Weights of a small GPT-style language model, trained from scratch on English Wikipedia: 11 layers, 4.29M parameters.
Each number is 128 + 32 x the weight over its row's rms, rounded and kept within 0 to 255. Layers, rows and columns count from 0. The size above them is the row's rms in percent of the matrix's.

# layer 3 attention value, 256x128, rms 0.0652, rows 109-121, columns 0-127
size [135 161 178 132 126 139 131 147 142 147 111 150 144]
[[107  88 139  74 100 130 148 159  62 122 124 156  92 152  96 128 156  59 174 140  96 124 105  99 157  93 144  92  75 116 115 110 164 157  99 139 148  59 102  77 116 142 165 133  99 192 137 141  69 152 162 134 143 147 142 163 133 173 143 117 177 132 124 123 129 120 145 112 135 140 182 155 136 140 193 143  95 146 172  35 101 172 111  76 117 159 135 139  95 103 106 119 137 124 121 185 120 107 150 129 148 111  93 175 162 115 157  93 211 115  69 150 126  65 110 122 114 115 101 128 126  73  89  89  86  94 132 146]
 [101 130 166 132 101 124 101  94 127 133 128 111 103 137 101 118 110 117 140  55 154 196 122 159 170  86 152 111 178 127 176 145 188 104 140 182 126  99 134 123 115 140 129 107 118 212 150 118 120  81 156 130 132 105 125 123  56 159 156 130 191 139  60 145 118 130 121 102 127 164  62 138 121 116  51  99 119 113 182  58 121 153  88 150 110 138 116 109 191  95 134 162 138 180 123  64 145 117 105 160 153 123 120 134 123 119  80 168  88  92 181 169 197  91  89 126 162 132 110  75 145 137 119 113 107 142 102 124]
 [137 106 132  55  71 109  51  81  73 145  68 121 151 149 149  99 135 148 150 162 103 173 125 100  85 102 134 154 183 174  94 124 119 127 108 168 191 146 119  95 134 131 152 150  51 118 117 163 148 123 171 135 147 132 145 160  97 150 147 134 103 142  32 144 161 147 229 119 125 108  69 113  61 133 101 102 175 128 116  98 143 130 108  67 127 104 131  90 154 103 112 136 153 134 148 129 167 145 114 148 130 105 167  78 124 126 121 162 138 124 153 127 133 104 145 130 124  96 143  94  87  58  72 132 112 147 133 120]
 [130 113 102 165 155  93 104 133 177 111 120 112 188 136 111 137 115 153 107 186  87  96 139 115 150 119 153 114 127 143 220 116 106 121 157 171 116 172 112 156 134 106 123 147  69 125 144 150 147 192 143 100 177 135 167 104 180 137  88 120 109 119 141 119 151 133 179 131 102 138 114 123 101  94 157 159 152  89  38 111 180 161 138  61 116  63 145 117 152 156 133 111 164 119 165 127 137 160 109 108 120 181 128  94 115 127  65 153  88 103  70 131 100  45 152 136 144 118 168  90 110  97 149 112 167  53 162 103]
 [125 184 153 133 126  84 107  46 152 130 145 105 130 112 131 131 122 183  70 111  78  95 137 166 168  95 135 149 135 119 158 141 111 110 191 175  82 143 139 140  85 123  81 110 121 194 124 127 137 107 150 111 171 151  97 128 136 143 108 136 144  99 158 117 207 101 153 152 137 125 152 124 120 114 188 159 169 116 134 154 145 127 100  72 144 122 149 185 133 151 154 119 153 135 142 132 184 143 108 136 142 178 159  89 130  93  67 173 162 119 133 115 122  45 169 132 133 146 191 104 124  79 163 132 152  20 134 157]
 [130 157 136 114 124 112  55  77  78 174 129 108 130 137 141  98 134 204 123  79 111 181 135 171 135  71 128 110 128 118 115 170 157 121 137 199 166 168 134 156 119 150  90 146 173 129  84 144 193 106 202 141 141 134  90 149  83 127 144 158 128 119 113 110 108 116  86 123 132 124  79 126 115  86 115  65 114 127 139 190  94 127 135 131 157 113 127 135 198  97 136 120 178 161 140  89 131 126 111  91 165  21 145 103  86 131 132 136 108 131 216 122 158 164 159 128 121 143 114 114 138 103  79 129 114 171 121 105]
 [124  50 107 220 125 145 157 101 164  63 107 152 135 110 111 111  96 143 107 120  54 108 142 158 128 175 176 125  56 129  95 123  82 101 155 101 102 155 115 109  75 117 143 141 137 227  81 123 180 171 187 113 147 181 146 100 132 158  91 124 135 124 117 145 188 117 124  89 120 113 126 101 141  91 119 171 164 109  97  98 122 138 161  86 146 125 133 130  95 107 146 114 164 109 120 134 134 140 109 148 162 157 136 113 120 103 147 135 166 179 100 114  87  62 144 101 160 169 180 128 109  89 156 134 143  58 135 104]
 [180 129  92 142 103 120  86 117 159 131 143 131 146 146  71 132 136 116 124 168 123 111 127 151 101  88  95 124 180 151 223 103 111 124 124 152 128 182 129 153 144 135 163 132  56  36  92  89 136 135  52 115 150 145 147 123 151 110 130 155  67 108 165 150 125 138 155 114 130 163  95 114 167 106 148 139 187 122 110 141 166  88 123 139 138  99 122 101 172 154 106  99 135  90 134  53 127 134 106 151 119 151 146 106 123 159  97 137  33 108 110 154  81 132  98 138  82 124 201 115  67 151 156 150 101 178 122  81]
 [139 173 121  79 155 137  99 131 102 115 126  90 147 117 180 115 120 220 132  47 144 187 144 180  68  80 183 167 142 125 144 191 144 103 101 124 152 150 121 125 117 141 163 151  67  77 104 125 200 101 128 132 145  81  87 148 100  67 125 136 142 144  72  52 124 145 118 167 122 155 183 129  78 160 145 105 139 139 150 146 142 108 108 175  61 111 136 126  86 145 117 130 135 137 155 104 135 117 134  95  88 104 117 118 125 172  84 143 114 132 108  98 128 159  92 117 127 151 145 113 147 188 122 150 125 200 126  94]
 [138 129 189  81  72 118 135  88  54 110 117 126 108 103 131  87 134 186 153  72  97 181 126 160 148  94 101 134 107 116 108 180 201 118 157 165 163 101 134 123 137 148  82 137 146 177 147 146 146  84 191 131 141 163 103 174  76 179 148 135 146 105  84 106 117 118 125 117 149 128  48 106 121 104  67 102 104 110 168 114 122 124 108 166 135 209 132 102 183  98 124 126 124 142 100 130 132 157 121 128 164 109 139 108  97  98 106 167 130 132 220 142 157 128 113 112 161 168 105  87 129  65  94 149  97 139 115 106]
 [154 137  98  94  99 101 129 111 119 117 137  81 170  97 125 140 137 135 132  90  91  68 132 188  85  90 135 123  93 114 177 129  56 154 120 159 158 182 147 133  75 142  94 137 107 129  73 178 219 167 137 121 181 110  96 156 155 107 115 142 173 126 185  99 114 131 121 124 143 139 141 138 143  69 150 159 143 119  85 156 132  98 144 113 200  26 129 156 106 130 124 102 175 110 187 105 149 137  98 111 163  86  77 134 139 156 118 118  88 158 160 126  95 165 131 129  96 146 163 156 128 188 112 124 144 154 168  96]
 [ 99 111 150 103 142 137 191 133 111 100 129 133  91  53  77 138 124  62 140 125 117 124 133 141 168 140 169 115  68 102 112 135 186 130 129 138 135  74 109 104 139 126  93 132 135 233 152 150 110 131 207 121 140 149 130 171 149 189 140 119 184 128 143  92 133 107 101  97 144 153 160 156 160 102 148 173  45 120 159 107 139 147  85 109 136 186 134 133  89 138 119 174 170 121 117 142 112 117 148 132 128 152  76 115 119 119 131  92 150 169  90 116 132  63 115 120 157 170 116 103 185 122 150 125 119  23 127 128]
 [129  45 156 124 105 146 203 152  93  86 135 168 126 135 104 125 115 118 124  94  93 210 128 165 121 152 161 106  12 117  97 187 139 144 137 124 151 121 133 100  77 142 133 114 184 155 150 117 134 130 183 140 114 162 131 148 127 154 139 128 156 126  83 117 127 113  64  87 116 100 119 130 135 106  86 148  44 143 162 164 105 153 161 181 145 205 133 103 105 107 112  94 131 127 106 129 113 118 147 117 160  63  91 160 127 111 174 105 191 187 158 110 130 161 134 107 142 143  83 126 162 106 130 150 131 115 139  92]]
# layer 3 attention output (transposed), 256x128, rms 0.081, rows 109-120, columns 0-127
size [141 145 176 116 117 143 118 126 149 134 108 142]
[[136 105  48 158 117  95 107 111 100 173 133 164  88 204 114  91 121 157  53 112 154 154 159 140 180 150 125 110 139 130 177  86 119 120 121  51 135 145 121 157 145 117 116 130  72 143  98  59 148 171 149 127  85 129  83 151 137 120 151 125 174 159 149 129 196 147 136 120  88  91 124 105 160 139  58 139 108 146 104 101 146 126 178 119 112 117 144 203 127 172 102  96 158 123 130 130 175 120  99 109  96 213 126 148 148 149 108  99 149  86 158 119 116 132  91 151 103  90  79 144 163 118 119 163 117 161 138  62]
 [180 150 122 104  96 113 136 154 141 136 107 111 124 123 133 159 151  88 114 136 126 106 127 148  87 141 163  90  93 129 121 155 113 150  70  76 189 149 139  98 136 130 130 132 160 128 156  67 122 157 140 132 121  91 153  89 170 123 103  47 158 118  96 195 166 135 163  80 143  72 147 101 183 136 173  92 161  74 110 170  89 148  48 127  89  75 132 128 109 186 168  80 118 153 191 134 125 132 116  96 111 138 110 125 117 131 128  96 123 146 111 136 194 177  92 140 117 132 166 157  91 137 139 184 222 133 140 104]
 [141 191 103 164 130 134 187 165 185 148 144 129 133 153 109 111 141 105 119 126  65 140 114 119 153 155 133 140  93 152 106 137  83 125 121 140 136  59 154 138 241  89  90  67  96 167 117 142 162 199 119 114  95 135 124 134  92  97 148  93 117 157  99  66 130 133 115 141 145  71 135 131 141 153 124  72 106 102 110 131  90  97 104 112 169 110 138 149 150 171 126 117  66 140 167 128  67 116  98  89 140 162 130 138 149 128 158  57 108 129 124 156 186 173 142 132  99 105 116 127 116 214 181 136 164 157 105 141]
 [127 165 157 107 131 155 186  95  83 185 193 102 163 155 119 140 111 104 133 109 103 105 129 142 119 108 126 137 174  92 125 132 138 127 134 181 124 119 132  72 188 101  92  98  96 173 141 153  93 166 130  88 116 206 132 128 115  78 125 168  97 134 127 125 116 110 112 162 148 194 169 122 164 136 132  63 105 134 152 127 171 134 106 138 146  93 128 111 124  19 168 166  37 144 103 113  89 150 118 131 135  86 136 124 143 160 116  87 129 160 149 104 171 193  77 140  91 121  87 112 137 118 130 151  81 179 143 168]
 [148  76 154 103 137 107 161 153  70 190 159 159 167 133 162 126 139 106 126 104 108  96 134 136 115 147 110 154 159 105 135  95 106 155 136 155 150 138 177  87 221 115 128 118 140 136 138 126 102 145 114  96 152 181 208 124  89 105  81 137 153 109 132 198  51  98  98 128 130 171 141 139 113 120  96 123  88 148 154  91 152 146 113 123  94 130 129 155 105  40 169 123  72 180 147  91  99  94 112 129 138  95 161 125 125 161 112 102 134 135 121  91 127 178  96 147 103 110  99  59 117 158 132 141 143 232 108 110]
 [142  97 144  94 179 104 156 167 198 166  88 133 149 109 132 118 149 137 123 115  79 141 125 123 110 127 158 131  99 121  66 105  62 125 125 110  89 138 175 139 171 146 169  82 175 120 142 136 156 127 141  99 138  96 197 138 175 141 117  80 156 131 128 151 118 133  97  72 161  91 134 140  72 176 138 124 152  78 110 132  22 161  61 142 127 125 122  94 122 170 156 113  95 102 173 131  98 141 119 166 129 165 146 144  93 104 182 136 120 123  59 128 105 130 154 138 111 107 146 121 105 202 140 181 198 144 121  85]
 [163 171 132  99 121 135 113 154  55 108 130 109 128 173 130 137 154 116 100 146 104  89 130 125 115  59 120 171 173  88 183 134  93 153 154 154 147 117 160 136 194 122 111 155 183 147 109 195  99 112 163 104 125 179 143 105  99  96  78 159 103 111  93 113  64 122 118 163 131 160 139 115 156 108 109 106 113 148 129 129 136 118 111 140 124  99 138 126  87  88 167 141  84 151  76 121 106 116  90 167 136 150 115 129 143 173  80 125 165  96 117 124 183 172 110 191 106 148   3 152 146 124 171 135  86 188 134  90]
 [ 90 180 169 105 117 138 147  63 170  75 170  56 135 126  76 166  76 103 204 123  96 171 118  78 122 181 135 138 131 112  58 141 151  96 131 166 114 112 135 112 113 128 111 110  84 162 161 145 110 106  85 130 148 152 134 132 132 150 135 143  74 126 152  56 136 111 104 136 143 135 120 154 121 119 122  99 149 128 125 122 152 154 100 110 126 152 131 132 165  34 109 148 121 125 130 140  98 136 152 131 142 109 139 139  96 132 166  62 128 210 199 113 148 124 114 176 166  83 141 130 100 149 129 128 132 102 131 237]
 [106  84 157 142 138 103  95 125 190 130 109 143 147  79 105 127 156 123 169 140 101 157 120 101  79 152 167 121 121 177  82 173 117 100 171 107  85  60  98  94 118 135 143  44 140 111 101 152 124 128 144 149 177  87 126 147 133 128 179  67  98 124 118 157 170  95 112 132 112 157 167  90 110  78 118 116 105 120 131 148  94 135 155 132 175 134 123  94 197 129 162 120 135 105 178 123  85 153 124 122 164 121 151 128 128 139 161 104 119 137 114 108 107  65 164 112  97 128 121 214  91 206 161 109 226 105 113 166]
 [173 126 136 122 136 101 167 174 156 142 101 171 134 139 164  94 148 135  84 154 106 124 149 109 138 138 152 134 105 127 126 114  68 132 102  64 147 140 168 140 183 130 174 130 172 115 136 115 131 168 135 120 134  78 182 122 193 118  81  73 178 133 121 165 121 139 117  95 188  89 122 120 120 159 138 153 151  58  74 124  56 135  52 132 117 121 135 131 106 198 146  88 105 120 164 110 126 114 110  93 105 192 141 119 110 111 139  92 127  99  90 134 111 123 129 124 102  97 150 109  90 188 156 186 216 163 119  64]
 [ 99  72 148 100 168 114 180 118 186 138 104 111 149 137 109 151  99 133 152 103  92 136 127  88 106 135 110 133 182 122  30 102  77 102 185 139  68 140 137 137 177 152 158  90 108 163 122 154 122  79 128  93 153 116 149 153 118 138 137 153 127 126 160 133 126 122  98 119  99 222 144 127  69 100 104 104 112 153 175 100 132 154 125 117 137 146 133 145 133  58 122 131 109  95  89 118 118 163  95 169 162 137 180 166 137 134 220 109 126 131 125  62 101  83 127 201 123 114  76 122 108 188 123 176 147 134 137 155]
 [171 102  98  90 134 135  91 108  81 150 119 185 108 145 151 113 142 188  27 139 143 112 178 127 148 105 118 118 173 129 171  78 114 137 125  59 140 188 128 128 172 130 163 137 132 105 110  63 106 148 155 104 139 127 114 138 140  91  86 136 162 123 148 205 176 138 140 122 154 142 153  94 173 114 115 152 104 132 120  95 139 117 114 119 100  99 146 160 102 156 171 125 143 134 123 111 214 120  80 110 102 186 136 132 127 170  77  89 138  75 127 101 104 114  87 152 105 123  53 147 156 117 103 169 135 167 142  49]]